Weights of a small GPT-style language model, trained from scratch on English Wikipedia.
Architecture: RMSNorm before each block, no biases in attention or MLP, untied embeddings.
Training: a variant of SOAP for these matrices, 1478M tokens, 5639 steps.
Each number is 128 + 24 x the weight over its row's rms, rounded and kept within 0 to 255. Layers, rows and columns count from 0. Numbers have three digits each. The size before them is the row's rms in percent of the matrix's.

# layer 9 attention output (transposed), 640x640, rms 0.0814, rows 24-63, columns 160-319
095:133150115120112087119114117141153150148099172097149133073118101077150102128156127145113082144172128109125105148142112135107137114089127104128108137147139115097130086165107146124143140128095139147104154107176132145156145078114120176132131115063160120159129094110103138110096120127183141110110148096144173107115125070144158128127092121115135114066098146099116119178138109150105090122128125140157129134127152130089139110124135087142112123106070076116152109120095135135148132131136105
105:154119108157156124125116124110060124135128171155168126122142123140110133094119148139117128155138133137083111101136168174119120168132120115088177160127156151152108113121142116111102107180081131062126121164092134139118086118115127103154118175122121111128088124140117102090136130103156122122131163141141115149137149128124107121200109127093115122136111083130095149123181096102187107140116151144155127130129127146170154119102100122123143074093103153102110133135145149130133171107095134
102:092130127139146135154131130103114161103130086089098130122120155146141142147153131137120114153116114129078112162121079120136104112099129098114091144123147134173125096150154105139132138102113143136131104160109142126123120142155110129123127156156127159138108098109138120112146134156113147131160135133153114153117123140161103115118147126160076133108104128103155125167146143108117117116101127158104130188072114130074173152125151128132131145138119095125091122136117175134121146161170090
098:116129106128093138066117144115132123114139090134113179119168104176184100127182128157147133130122118106114078105134108123125088136085103132128136122132107154129115140177143165134144112131121112116138142082116121084126139112114143109112151138147127104101124111098090114143093132152127137146149108137128126139106097114088130112123168130106116125147135092157101146174108139131132165145151086141174142124151146134123155151117107145120115171132159128189123117129139132133111145160090131
095:123129129106088141110148142144119136128151177143123138113167121116125152125143088171119116142101136111139109084110134131112135138114135122160131103126138117124102118093130148098132074140134129108099116112160077100092119096102157100136160065153132146101163131175119118143147155168124161139136107134141145154127117128089166122134090140112152110134145114120155131124150095068170115130146144129110105111132130152139099140117163120157118119125116098099117138142111114160122192139191110
091:144088094147095110123116117121118135104169119137146117172137129085068132155119112118105109155125112099103158066101149155142137108118157141124137133095155113134111147110123110126149133167107140091121119100166153168107128102089114116139114125160103141090197127126134133104090184144109144088199163134108123158182104129112124142146109137133158111119143062097130143095089122088087101126112151148127129098118117123153111163071143114120119143107131125145109129106119149173086165099115143
099:103157129136125122158130134130143094092131104104167129149147113128127097147113125139143100124141142103168099112108095172151129143125144110131147193154085121135139109139168147141170140107103145125101156120121128148150149097122125137115137107091170092155149178124107137186124157122118166101142122136104116136129166163122137142134149065127143141124112113155134123125136106164097141146162093121099059110122121130097144129120110074090100136150112121101118103118115150112100134146166072
094:130167123091105110133112146117070130113165118125146131146144107131125097121098172170114137092129096174110101124180109116131117130132111116126150152136129167139115153131133118182136123086112104142128138115163129083109155145156154154121145142169149157092119119133115117125088121142139172126083106145147148107090124178147099123158128157183133147133148083132115118135138127082137132157094088117115076124119150136138074137133106140149150056141101212139163115140108143110125125182132146
092:134120171120130101125099121131131127088099115106139121096117174169121106126142101174102133142080149107136132098152163110150122110116145102109181157162116160138167151108141145132117131106146103103108124151122075136138141167140115123087148126110100068119147123145171139134114099156088133084099105132151129130129125195189153095132123088144144148132136141129152123159114080133115149150089140153142152131137153117137136127160123102116121154137107168119135143123109108138149131162132156
100:139122090117113088097140156149177113161094112077151105140141160093131112096132175114139121107122113141124134102120149144124132158139113141145143116132167118135113172122141133114156133144109111169139159128108076108105101116171128131114095155114118160100136084118097139186162137108112121101128119122157091123088168107169127064121082160100145073117151129145136136119136100130141120122146174106167159136130147162123103091165156102157086099123148109158105079179115099154102121099099123
097:100081113100136142129120129156149122125122115051141135126141109137197110116142155153130097140150101135132157117108110128132159080114159113118130139126066118129101124121149137133136090131134141127134101115108134133133118127120132104160120154112090155129079135128132149147143111140126142155097096129121123142110132102095136141103152153178148128116148076123124173133118103124172101130157139136202097134118143133063135127158126144161157131116135157144152145128110127124137133146115128
101:107144154148149140145170167141155167188142141125153140106133146121087162130143155104109118115141133141181147142103126171128161140101154132099111134177179135108117149119122138181086161126128108159122102156154123101137075141143143153109170140105130137089120131177116079144087141138147112139111111132089138090132130115126100125070122101105129106121073124148164133132116076112071124150173158134150149102144132091171083146164127095145113138151152125128137085148136127097114129128147109
095:136120113095191149120135121118151103145116124185141112139137115144166108131125134145113137194126116097128091145133098116121148102104117134108115101112114121148129093078141121153084177116182123097087142138113179125133133109123112122147129103149130131170089136125107118159175109094095125092142123149154123144134091106135127089162122131163116126149084117098113080139135171145183135134128162129122178146135109132140147132112091126133148106120099143147136115136107104134152099118156130
101:104122133126096109163109136151164149116121126115175150107096113146122142136110124140171120120152116138139100112172080129164136137112134159170103141117086102110110152121103094149119121142109153136129145127148130107125124114109124111095150140160155142141125137111117109172075097111141131141124135103091108139146124102123109117094098135149147109184160128100139104126100081094143147101150141093132137144089094120130113119112131134132114160091129146130129133163163129127088098100141121
100:129081135106096122102113115124079161096081138130137086118141090087083113134154148099136146109140124095119136154119143150156155175140135108163142067088104153114118105102135133092165146111106128140114136075131184107115065122146157119144144110131177172162092150106129141148151140148106150153128150152133104094173134132116152124148136192105141161103183113146138159053125186148109151121146146121115082122076165095138128132112095149149110108120141121135163167127155082170188149110120096
089:109122091123122097134124090135097122145121152113183115113118131123145149117133110081111102124118126142071118108164138094152161108100151114133118123119104137123116131151150136166085135126134107108111130118106119120129088126104142130165147063116158131113115095117134137125117115123167167144107113134138117184202122117128158119120129151138161100106099118108125145117130151141133150135150078113146090125122113092124131153138112206141120107123139132129167100128135124137151140189100096
101:090116114095119103070119115158169150121123103119167124153134120163138111139121097128129126129172088134110121126102148141115092132089147138154098146134139089122115154146140136131130121115131158170105165131133132112100112139110136123155083137154134135149109096143106133143106155138131120075122149112140115149107132142198149112163139176132112120131160135121132176107153106142121143108102152134119119138169135171110115130117152113106073146157134080128119112155127164135095144134118089
098:137151154068181143157141132172107147105080155173092114122118136113106103146097138095148109134179129090109127141114098066101118118153112101159107122158150144147144108143162128140129131097125136140163133177146163094120088136141107141132128115094098104144143065109117157134123122144106128139128099134119112165103132157108111061173108124134142103101131139133148117107132132133145138114107109170071107136140105150129132117107129132146104085129121119112157089153145114136118131139090078
099:121122158108121160140053143160117128122136111096139145167120159149146121150164129153146104131140076147100130134154148152127136136141129092168120135133135104089126128097127089186198109143105117126135141135098149136101154155162124095113111102122149148152112149073164138119144102154110122139122096152137165152116133145138114148128125134090159118131154147146162162112149154128169157142068080116102108121163122117111120117144135116136108137132132139128124095129107187141139125177153140
103:108115136125097103153111138145126094153158156167169134119144126118146158096145126141145123119159126155117161140123144148118117136139148119099150088131132118123135131122091102142077131136123178082168082169131136144123136120090112151066166120150141097132152160152134101118097182083155135129135122140139157131112136145101142123120101145125140122153097097145164156136107072136103125112076124093118121144145144098136086125147138110131126123100098153105137154104138116083144157155154120
102:142127149129141138116144130146131113144147138170132149129093097161138083152142176152127123120141117145122143106141166166120120118109125132145137140147191158127134113137163140124098118129080120129142113153129106150174110145120135143119102143089162126107141106139133106175105146121131106145119199121198124088118145152134126151121123137126138113083112153125135075120094105085110112123145108108117146108111113135143115123133157116143112164137153126083155140149149165153074100087108166
098:125068156123141149152095089126112166164111102119105150145132131141116141118154093155128155147124158130126157174166112095123146123145147132134151088124109152125158131115138128137080170148129094121102118093125151160164078135144126136137101177119132149086106127142103161080158124147138148149159128113139129087134123146110126125179172135117122095117106205128138118123144147122130136150096140119148106084127127116097100142165113096131120118142192088134158161096137124114148117128125133
095:104100129143141083138123148141141122151117152160156113120075134156100131125125129152148098130126116100127118143125101080155138130125133129141142125154128119120123120105114112145137151128135099162138108141153113109111157105115096081129139104168141167128115133082144134108119127081137157065121122135110113188120145111152141106157123131122121157128129121106089150154165174105153131115134121173136129138109073164142107127147105135119149140137106080103114140149157194167140161120126123
104:145174123104130129156105142089142108120129147157145140094115165133140113111116112133091152133128134121170150104137139118117149111146155173147116122109107110143121100174101162160140142139060127152150091140129132126116117131102102137150140133115099172115103118127161138109120122087101075109118152136110142140137137127124125130159112105125140172097144089153101124095131178121170107159152100135127123139109132166129140151148113142132062101095138138145126143137109146137151122095114138
089:124144138140160171137118093121127128185143084103107057157186147134111131127103152150129082140146109154119116124110121166148107151114108085135175098087141146137110145121126132154167133114137107179140109121082132125148130117164164109112146095118130129119115131130148115137116111120100139146093123105114125108100105141104152142117121167061162148154151127100139101124115123129114106131105102166153084148131136178124155139114144131178137104155157123122147136134106142096161137144090140
098:153141161138125093095095081130155144144105135135129119109127086145144109112140149140121144137145115134110127107121088113147206169152149133107129108170169142114157102127111147137134106114138096120167105073132115158143157128085114136154121143091131183126112111119134094104122129102140121163100115145170143134174111115144125130150136154120089108120114192124127126107145140145150119142166099138154181097117179117146102153114118075108136100143130177126133089083130138127100158149105137
094:134168053138107129116125162150103129153115149121123093142109100120110146175102143131128095139185122163160103107108140134145108120114125130182113123112183091127125121114110129123135144154102136115154106119106132136066102116126147145130145132183162093118124124143120132118113123187108105181107148098105167117150114111169105127112139140160177106123165155159130089134131114141120113146119120146165152131102140117157124152130155148132051166150096161126134138161180132119161134133121117
109:098156121139093115133117140120144134089099142120123137135131141133102120105147101148107179149158168128106168118129114126132108129190126121164145134185120178146099138135112111127141120115105126146083135172125155171120146177118111178124184139168105108168164111134123133153079135205115145102144116128124145128121106139120131130136154177114143151166120125133132101083113114128143106150109078142071125120156108151137143141109112114110114117160124172106109122118170109125174169114109079
106:145139176118106166124170103121122103136093139089111134161116105057143120119162117139158101126098186120132127149148162146157130147116137138147157124094151159162127128114131119071106135134139125117144086106128123113168127174094152149110160117136104088125095123129106138093138158138127146162094130139158159151126137104139118116112108135148125135101113130131113138139092140142115108140109111143137144132097076105135143136129130114161157113136117144140095126103153110123153101116119165
098:136125121094142131162162107089087117133127100098154107132119132082138127145131107140094115115093115112137136132098103143160155113133126127120109105147105151145100118091146164139095110111135154151096158130104125072120095133094134095100142112173126142119136087136097113095154137147152121099081142142161152093093146087155149135134121163145154122123104154151150125135078140127172106157157137122124111128112143124102117122123132127128118097158127140095128091137127126143088118136143163
096:124120085130073098121163153089117118126169094120139086165103140168171161101124124138106103142134111154094102144106114088118146161086094139130172179104105120119076159135114114147144105116157151157128163104192138137118164107103156139107130107155134137140138128140162139119116121130114118129138137105122133141159090047113110135119146186127111128162168154104116142171113089136130100147103150096122084134136110115103146139081162155175150132173116116133128152127137134117123105136122146
102:140114145096088084105185105111136150178139117122138148140127119145109127149080138144145115155127124105119077090150150149156118153131135105116101125145123107106114097085106135118159109131118120136126155133133090133089070132153168103155133091125162097088118126091115122098123141132126115113130155139154160130164117120158158104154137096101136091173090114153135157160135114115150125158128133113124114124140141165108134091166153160155090164145142100141137139109180125132090116107098150
105:148125131081108107087131130142139125101166150097133129162147155154125132194138113125107132140145133191127125111186107157109129154158150116080108159127112106070113155097116134129159143136112135148110172147128091112105146124135141114097109146096129115115129142165094146120133120156099159106114101088122126142150087094111120107170122110108104104122091176140129136156114093166122122171115118133142099108145109136130143106159133161120145140176126149162134111105097159141108163143153139
097:089162103128134116165166134128118078150120134145132092149139156148131106093126100112114101192087075142134090113166130147131148128124163136119154095132126111112143172161136149091096148128135156161117149140136121151130116077141076146131088137183137096145162139121142086088132153099125112103131107099146127111101170147168071096077120117135143161110101126138126157078123143088127104126129127081104103140128112139125128147185130167149127079151166119163141147094087159109134129113094163
092:133108121082081103129135146144119114146138110114123181107144083114129152112167149118102136136122127112138133147145132100121159126125178088163159138127117107137145086155122095104125134176111115143124143090161119149093108142131128129104127099116157110127098143081159139106105124065094111158159075125081105192137112126109084153133119146129053121104147139150114137159113125143137164145127087160163126123106143096146141166076141090110146147169105078161125098128128099117109128117153130
096:142135164143130165117125098186103152176138149163106120125149142075127128181100119100140112117152146108157099116134157134136140146144151133147139152110137116130105108114116140116127140083169104119115101149112127149096163137144128121126141139090096129088140132137156121154109122128141119098129121115126127142119130141153117094166092122158146131138128151117155109120142124150115165171138153130124143144158131142122155124094092135120132129186146155177134145116121099126104103119170154
094:135159110130126163136162126132146132130161110132124133113101094122114107126182175150129106136110137103090126129153150104155130106157147105083137160146109135100116168135119114156145112154127126083110130084102103133108135104109159076183100101130129122170089162130139117176119125073141125138091134130127116131166121149142158129175176123129129100140166126090119162146137058136129140145106169130136097137143102133145151160106109162163164095149143142160135146126137127135094109105140148
104:160142131152119137154127186137131140143128176131162138130148128119125152129144096151135105174142157111132164083155131119121113099161165101116142126103137112115113120147126088127113094144155169140131155100125129137168116146102157082139127146147159127119138130128108127140116144126176134149124114142151165150111123105118133130135133114103097128115114161122101170148113076135135105143137142100173138111142086102136105135111146124135102136130133114124102130118114094131099147139194124
096:108118124149136145131183144115104090118150111140127112131162134122156129090108154135137130152174101150153178113123136183154177124128159115087155136155163117170138160170178150140120129101122150091153127144158114149141122090090126097128127158093155101138151134138077152112144149110112148088118156170112105096154145151110176159119113126147107134131089135155128127130187137152109123121101141150113102106143143138170143102132128126185129157135124122081114164149130124112145132129129120
098:091127108085091094092131152125168132179167100091139124120136136112115114155082100136125128152175096136097153113163131162124176134126145159130190115132145153157097125153127115167110109162147104151133120093149107151127152133129112134123129159143108082095099137143086116191147128150162177129129165114142138148160142105119125154089148101126106127123080154129145122168144120131112163126132105129144109136092120136133142128147119121139147168132179129115134147127139140117102106167139209
# layer 9 attention value, 640x640, rms 0.0754, rows 25-63, columns 160-319
082:151113134148137112105110147140180182137135143130141151117112134129102133164138129118116132107116130087146127162199118084119113138132114126129112083126110118114088138148135103119151143115169129145100106147125141118137135119164100128150099142127099143078152152116145109138146119146124126124105105123155128150141121157135131132095141130185143133128136097123136156103120139114121179141139141115085165124147081088131147117131145124120080175117127119129142163128115136114163119129132139
084:160139100098077116142109155165115110116073151118142090166103073097104116142126111106135145114176110148123113102104158148122160144114156130147121092121107090123172136102112140110104145159123133133174127118142104106114152132139132151129123121105194148105137157137125082143116137073120099141115135146126133100088110127137151127104141143113161115124124114196134132123102153153188125095122143134078118095130133149106137105123127108092125092109136121137156106126108078132170113116113151
082:123099157119166102170116127146117135136119144111110122120073129082118134118139120147108093146122184156110134149161153148124135120159077141090199153160108136139125165116144109145140078142120172152104121141151086129167138159171157123156084131115103136155107124145119128126150121154087128087121175130176181143131166143121096144130100053139156138146150150140153128123112115115167091141110168100127166116106113127082133148138149114115126117128119141092108122096159096111123104123175112
083:088131120156185108167114144122107159167143112098130084135107163124094142142135101144149140094150143116111101150128174105123079106148129114087137155153098137090183110166160097158163149094131124110124142127146142122157088153146107118149103144086108160095073137085103149144143085080147112175140139159134103119101109124142142124138163119099167114115092156139116139109109131182068108107131146114161118162142133087133119161146126161141129151155140148124165153141146095134185111110132138
078:115144125113156136140136172144083100176116152136083097092102126189163135099122168118143125084146133133123083128150113112101106154134094126104137122125115126142080109105113119097062121106143084140102142114121127117169117087112144119133105134135094149147099121112070148170156141064147092143127067124166140128054126097098145158127139123167110138128146149169137117106171133149112102139143122119096111161139132080147148173114095145146143112156128122146155120106183142101154139150160189
083:108084121097144185155171149149083153134101091168130152106132116147123157139102156115112160130109111094147166142157138123122143140108148135112127084140153126171128145136104100123134106101144084104142087128116135118106118136108117126132167113147143163092132088155183103093146172110153144158111098112129152112080105144130141105109143131121087107160165170123153099121141156097134170178151115134136147152105163141131091151077119100093122178141157142169148137126128118132103130106126147
082:121129126111102081084122134117107107120135107127119136104075139097087172161158147120157117113135124114149153107108106179160127182114142121121143085122152101118089155114158130115141145181116183123115129173096158162133114144135111103072150102128122111154137126101142136109132113155147099134114143140138134100128180138091123137175087084119149109125126149159124092119114163121089089130163159117181139127141122145119147113125121121154110153120114089120108096128133108115153153116115099
078:122110095145128152166171130184153111134171145158118155136117113098124136179125136130156120156149091132141130118133077169088134134131138158127096128108094097130119105146114106089134098113074131115125098110107127072132131139115150161143090136139127127158078144124106107121099143124144152158132142126091127120100119113104086139166073127127091171168119100131107142113143152120142122131137113103170107097116110151137140118139101133126123122072146139145140118142109125134105104148087158
084:170184171150127157176121170094133153137137126118139114114126133113127104116113114140148109150119133124140100145143142114111101129119127117090140122149123123144143117118148116114110126129120146098123134118169156140150110113103134115122147108120127108118128168114175153112111092164132138143096162150164121162150093133126143121139183124119124168098142129093117111127158168118122175122120165102119156131140132116137136156116118105163182139145130154135098143084137105103138131161137097
082:172130146122115097099121120133097127105117115095121121125072138117144116151126132135139122148118158099123147119148131133091153144108151149129128106167149084112112097120165121116146151099113133122124135147108133097110130101145146134114146114130130120093132120115095117128148180109155130090149139147131131092125141154176105138110107071081128116120120192186145113103161110121103153136045147106123144148162157098153120145162122150115099115124111132131096089078120152162121140138113135
083:130117127098095157112146114138124150088129115153122132125089133119106155126131115138134120146141120148129150170161132158118131144144138140115137119123109120147156132132088121089127129167130129119148168110115116103163131112076172082117092119125112112121148165134168142107146120071131107131122113147123114129131087135168114122130124132143142127133091177122117147087158171120112126132116107125131113151125129132088146119104136141124129122129113118121139145164173139134151117103154148
083:102159103172063095138134148125101116166112129103131139132147128106085100147164134170112101107140105124131117128061109134148095155132143132134138132134170115128097145126121147110119154113084147122140098155124120129081099195148125186147173146136135105125152127131111118081112109155128151115134165134126105156138160120113090103123092116083171120106150137165129165121132098157130144095132148136153084120104151141113132155134195141115117173166171145084160161158122139128127151153122087
083:110134105126164116121115077128079084141153132122130120109132116100134130087161171110127114131150145091146122114167152106121128127144094125134139127141158134095134115138150114119146117103156150143134128106149098166126203123166122142159168111123139124166139108116135194107103150166093120115107128147136125114140082141154149112195129149100116162095099093120118118136179134157106128110107116116157122111193149119087159097130124145108148133160141114121145162103065095125161118132151138
084:127140081105102121136091148135156148148131091130119166134166104145165116130134111097145090119139133128124111127161117082126094075131133142102103146136131113141162153106119133166146140097110124143112115117160125156112100109116107184132098129115129157151111135112155167127084136133167096091097126123116175102130118107173097139122150099143095118109138133093141121159126093118133140115134164122075152137203081155146149153140127111125145138178170121129113127154114128085107075143101122
079:114082132138084099166089150144144101125117153126075157102141116110133131132153134145194125129145095158154148104119099142105080140121103153117151175130106123131105124113148102113115184142095168147123124141152150146123135178125128114116099178121134128155119141143136150100160140133124058120090124115130144117103146127163160142183121111122125135085126118119132165148151129141150111137107145162097124123143071155127170122149109108124154165146122118129107143141126156142077126120171165
087:140140118161115138157099133121104171124118140139129153094137085107107133092130121151128130116100147107089113125146132096150131156135129089139164110135120147163147081087136101133105144142122115089140139152133108156106078125112129087127144128124161102135125158101123126122123093121125127153122116178113160164137146124108108141124169122117134073123119178137176089135110156115128119123165173081167156108125131112148090144120123129129157113091131167080141148114122131107125138092150129
086:134090066162098107124134153071123139125124111133162125110117153131134148143124136112154119107146145167125128086145126139154172126109168127124155115141106109160114155139107137127080123130141133123103148099158121145083112116133110142188117125164140133116103175114099092146096125137105141154097144105136142111161147103137144166127131120147116134136123103127151128148090154150155088099122138126162122097120124103164097076127120143117117130109174143129108119129141120110074103087151127
083:173146092128084093144175131162186101114125128134127145111162122137104141119078132139118159155150149088188178105115118100145158093122071109090162169112172132101167066131145172129099071147166128130140101138110130121107125124133119149122140136129109084134120131134171103118150141134146107141128150092140132126140134092126140137127144125118123163154101110162147121114095124127135122110160192116174135137159114138154162127100142160128123140128103120150141146128125112143110144059101084
092:107137186150161199109125119133131141149121121140115139117110143145092153130124125097145145120130111077161112147123076128162158119167122122146069162092138148119112179177126109134158172140101089119081127091111106120145156095141121138144101096115102145094132099155136128076137114142123121112114114127107136109106142114117111154134118120122126143102163114117115105089116115115113148149146093139160129127097096158128174096138125100105126156126137135156107126166139148117116137082125120
087:138148096099108125128148149107113121144160134123126129155101134100106124085132126113179108169152125104153115143115148117084103141141101103121119119130142146125105109126131109136157145134129127140107147133118122094111092085151138072140109112100105161133135121069135115114150101120138144134142124151152135170160090135140125090090140089105127149170155093120125153086124104189115115140139132134142147149128078102131144153117146107113165087128109108163112134138135145120129180138143161
083:112117140143120120120143165155117129079147128155131172091122114129138109121104094118099085151149072139143151125112156161116136135098145136101138145159133092115166116107133160162154114115115132138171129151139132155100113136136133176137130082167113112112191125113129104161104134128160115071127116108088154150131149140143139192079099145161132161154133136135086130110071119105134115092111136149061105162085098178154151165119141110127140110100147107146142092134167163126116102159139136
082:168164144115119179113103154130108077147113088127112164067106145092108128125128116145113101128126146160098120110108141079129115088171110116208117123123099125126081085160143148138098113118094173123170123103123122126177115108125116110096129189099114090077125142146088138108162096122133115147111144162153124097146116138172115154115117151084121110129132137085120152137125119136176131164113108075133151109170145115145137135156171157133102111134113131119164122120055073145123113123144116
087:102141143135111139103118121115131120137168103104120085119112108104120151137152146108115137108124131122107120098100135148134120128135124127155130142102139119171134160049159096122135147120160149151134145100105107150150132114122146139128153145157116129159133140166095162132130109151163113195120152127148095134116125126141150151140135164192091144128102099100136099172116132118119153090099149118141129119177111168140128068120152136123184110142120129144120153162111139131129116121151119
078:128097104098094120113177155126156137076124118113136146099111104150146114173151085086122137164125139126149158154112144125134161133129144159148158198162116148107163137162115114098123077127147082118142147129133108172107114140099127135173162114127116111152159129129141128149129126145127126152144159152123146125160142118144152120172141148144118128106112103114133123096089155151164103099170103124121138080122132126125089119120112111132145136135127129133123094109130108140082151149152133
083:119139117156115129124168135151117149118112109146126190115142164130080149136121182121174103106125092087181145091134161141096116143128122121128128111098122113178128141149065115123111114150109132112129117161137148116110138127097134139138134122127124148137091134132092134128157099107132145114146127072150157110139120118121164115101123125160113107147146106104157152144105131123124152145126094192113069138117079132137182114112120136106120124098104100111128147175095140138122126112119124
080:139144148114115103127141096090175150135146171122138173123129098127132109096142127121131147157102154117105156135162176125119159113090085110112115145100154120104102148099128132159115128087136159135105129148147199139136120111110147095110113148152105133131130181087165143137135099150113182117164109112163124182131166140105110149143141119117104146095106092101104130142156144121152130100142163118121123091123159135139102112112112150142146056117121145110159093106135131125123122135156153
090:178120121137181145133134139146099121151166095167137085113137105133151148158153159131128138125103119136098130175136098124110132129089143125105116157100160111157141150118092121146133117147143126093128122106147093140133156139103162129148136128112134152140146126151119118169164137112150099146101122128136104119134171112132116110131110140122120112100152135172128092188099164110120153111128104170123079101087166110113093115141109137123113181071167129121145167148114141131102109157135115
093:115089141148127139133116151133141144131099146158078118107165173139123110124106099099120095115142095137135146139134106151126134140166114140119070127161106152132104132155137124139166129136100124135123107122135126124094146125151142119154090148113165153136138124114134088174110154159090146096152083129122148073100128122135156101151158103118091154148153116162128127085137108103131153111139138115138072143110119130091138194146135116102129131094138123150144113160134152146151082158105112
080:119143160126095098079086141145161144145132176121080169169130122144132150135113154140153138118108106137119165142137156137154092106152112148111161136120103141106118115150146115119160121134115176091139142126123165121170114095126156147154116137118123122137112107104146163153149114159093126119127156117121101145164086155111115130168112071104135130130166153141155145111117159131117140121117162086220148141157117107155132152135142154117137089140102085168092081122132127121189125139130117
079:121111129131135137128099116138104135125104151124120149069120135122123100109137167122107124150101135150148105153176106139191101102107063137108155135141123115102126108129131120116120049077115094070151087103130126134146143145117135129122130123165067112120116083190131132120149141127134078118103134121138118090130172095111085119137116131174127142084145107156141135101110169149132136173154094103159119104144158110133110122144114129120093158129132103137149119147157122133166147106155128
088:113118126160147132127120127134136154092097184131132148094115117129106166106190178161118090103137102137158135177107208132142116107115107115117158121138153116092125109130147093141130090097140145134152138157134122103184139136130103147114142126129091175149163126143164116122142083110123145120135122106117115104112122144081122121144106138123157083117127153109109099086166147138130122159096129115100153197149110075119118148128114135173140132143121148155122113142092117118111127151143146
089:105127120175170127141124133160122176164137162134124167106131137160146154102143140158145128131111134115148136101137149134163167089087091135145139158105090160119107125159169135105117096114130123156131126093130129111131151127147132146119087102117118105143123120122136108126153102128150131141090143118111119124078126166139139148132125123120139129089114155114141130133124119135141151125164124109170153139122098089148155161096084111107140141109153146120127159111185090105163081113121103
081:103107159066128124134083159130134138123161089146127184119100134100156182151108110139116159114167178103125163124133099132121143114165098090194109145104124163089112154129142138175107137158114102152131118110131138090082138139122160117181136153092121156154149074122137153122135110137122124129122146107116132148136124156097139164143123161109134132131110089109147118181140126082126120120118089135130153132155114114148143089085116120109139158100115102118123144144149150124143121095151113
078:180154131121188087085164097109135137120133116114134132110156145133125110119144142129138093102155090140119120115103160113115163139116158117092116115123127089116085121096137158169147074133189092150106073142118081058137113139113095098116133125123105141085136166174147125119127104167160136099140157155131146090104119132137132128110134160091145146133144153145157136113127114143176121116139118082081113179128095144154131129144145142147139133128128123116168133103133137119185108148121086
081:105118050115100138184136121136164127098175120133148125134134133166108120142148132086112168123150111145125134135117141113172101132106103087132167122131147132129174128140129103127126109120132106101160119096135131188132115156142167149115117114140161138129148103117139115122162133133115144147149127134163096098097148057152126137103123093162067163148137106119088155118079153138111114118138143161119123114104116131126121147149191124155102125094137145109142139139120157124134112128085145
081:118115111114095109182138104143118161167145146123141164157128142098155132084093104160148142121139130107146114137130145120119146177071109131129106110123131151159100073147121143100143120085116141144143116149137159118133136137152094164129109177141138114150089122103138143090123093177110112103097149129122136145130118103103122121185098164105143131090145157136115132149126126117140101118125127121135113131118089122141130115136105160171145135119116127102132132069136146118119118147135163
092:117140146159095148127154086178122117122151119151146155141120115147153149158097148116103113115104124082159096155147140115120118126123130186140139084131112170137107116121140115149143082108088131150119128109085146082149133128145115061135108164099148114154119115134135161091137127142107147094147183165144133162139117174148137106149124136121130128143133106150174121092140107099107147140134121113108102154144111102111140134096128129115134146132096122132164136134141146170174084114153125
081:177093108056141122111126146135116182110099125096107128135126090153091095165134096137146124131080143132077087150117130071118120117108169103131135150120105131096168121127133124120126123120143098150157146111098151138094097117127139146136104090139090112154130124137158164145139174132133076164124122111114117119129125122114120129124152169152162117123101149109105162135141128099127129133132125130124134114147121122097127103152114117112133082129134104155140129135145155107142138127073136
083:182104133152148150196127128147156112036103143133108136096132138169093129122162135130146097125099118122172120149128113123138106144133141121166090143112140129081163136133169101097170121083137126118151141139111114079112197115155139161153135124121128110159140135130146123121107133132084131106104084150098142137121075137129084095151119131109091091141133142134098156124160140111132131130064128101159145156131144097122118127090131156103128083118099158132117162114118154124141109091107121
# layer 9 attention query, 640x640, rms 0.0501, rows 64-68, columns 160-319
090:149122090085136113088104088139115094143123071145126101080139072105137115125085116099132110161120104142160123130107128123098118143153134106078181113159135171100148150120077140144116121122126150123116137090126150137133102121082120127164082119127131153145115118151149141114138103116109136157136163125128163127142170099138149118140125123121142086125137135147163107108134128112137145158133114141148139147116110138151112149084112124142114079154129129138090110129114101126106089101139101
095:094148153183109106113112111071142133125125120096111085148122083079114117111156121126150100122137109100098133126162134112109153145155137149131139121081084132115111104158147134144127130137161087135109082108124165152085109139145167162164079110082124124141099098162111159125095119170166132124147109150118105112179145140128149177119151143130116105107110154132104147047103118116100125132173192124134095130144126108125134113143148116123178178131112159089136107126167102174108145130166136
088:147143167076154120127185128108086132134126155107126156135135112179153138117118116151143130120115114164131153151122134155153116112169117157138104141114145137107161145120116112110088104143153112113122119115160122134117108106162107136138113126111086152185159156074112160130107073145154133082144069130140116146129106122139127114119175126120076190124101147136111113122119134122150151068138161104118116161108115100148119129071121141169146132148147116168144063156167140146140099129152132
088:145170147159135182154151114169143133118065183122140063169111127135080140117149132094139137109171139175136131154128158134152151125130114144106129132120139116116129133142150137105155099109091123112156139154109160090102122107172156090172125197126112128112129113151097104138127116180145140115154105119124144142166086161107138169125113156091132144144093142094116133158143116100150137158152112116163118104142149120085143134119152118106137136160143135112127130139062131150150185113121100
086:153106183111181142139116109121140114126136126147155085171098110123137131116119126121111111143138075144106109146106106164156167166154151120140156110139106107132163108164125157166124121147101148110132103092136124153129092140147123156144126156128176137142130152134113096149065106176128115159108117123166140133128128104110156108139126114133098114155133116154093142154124127161140092120121146145110139099172122128074173123147121127119158097153141074140133140149121138149090147110113071
# layer 9 attention key, 640x640, rms 0.0518, rows 64-67, columns 160-319
092:103131073108150144161098131102133134147115103124128128106122133126109108141129075151153130121158144115137120101138092137076082126153126146143080117128115136089129161135140149152113156090173129132100120125139125143117107130129080196161117123100123141139155147127166158117158106098156114134134110117147166141129146139118110146138145132129147095135123144110135140127147123112133098113061138143153154164147141157138140097119104128070133107163117122139153174147109093072110107142125150
088:143098129112139118153131102103066118118113113149193127124107159104147135154141099134124101082137156078130104126100128096136146104150112136105092084129139146118156145137129161148147150110131096138175114117127122140109091150152060185114131144128193106114143167089112131136137094124124118142154085111138168124139116165135084120104112151146108097119117174172108069154105112110141127085144157124153145157134185159149180157086110115117074140122167106124131110126142092132111126126089153
086:119147093120118080086091165134107134123093104105124115175130143099098114130128120142170169134167104135085114142145084129134095152121123148136093117176121136115101135147133118161115121116144095178131129172120172143131130099108124126103060133168135150107125119107103150123136134111104160127112078156154163146127086099121130088124119140148111097146146120094126145135106147112138132143087102142139139101138146165172097131108094107159160144105110114116113121106123117158136090135093139
084:116120146156133142105134155153150136166150118103107133098126129119134134064146130110121112120120128160122137118177127125141128118117107155134085133142104095144152116123107136096168138098148120116146106143129148148134106108150116138165140131178118102137163139104091120177115140127144092146104147101087102121153108169153154114156082120077113089114129132105179122141132134120168121146103095156118119097124147156108115103144177123121113119121136131117091139154104135171121162171126143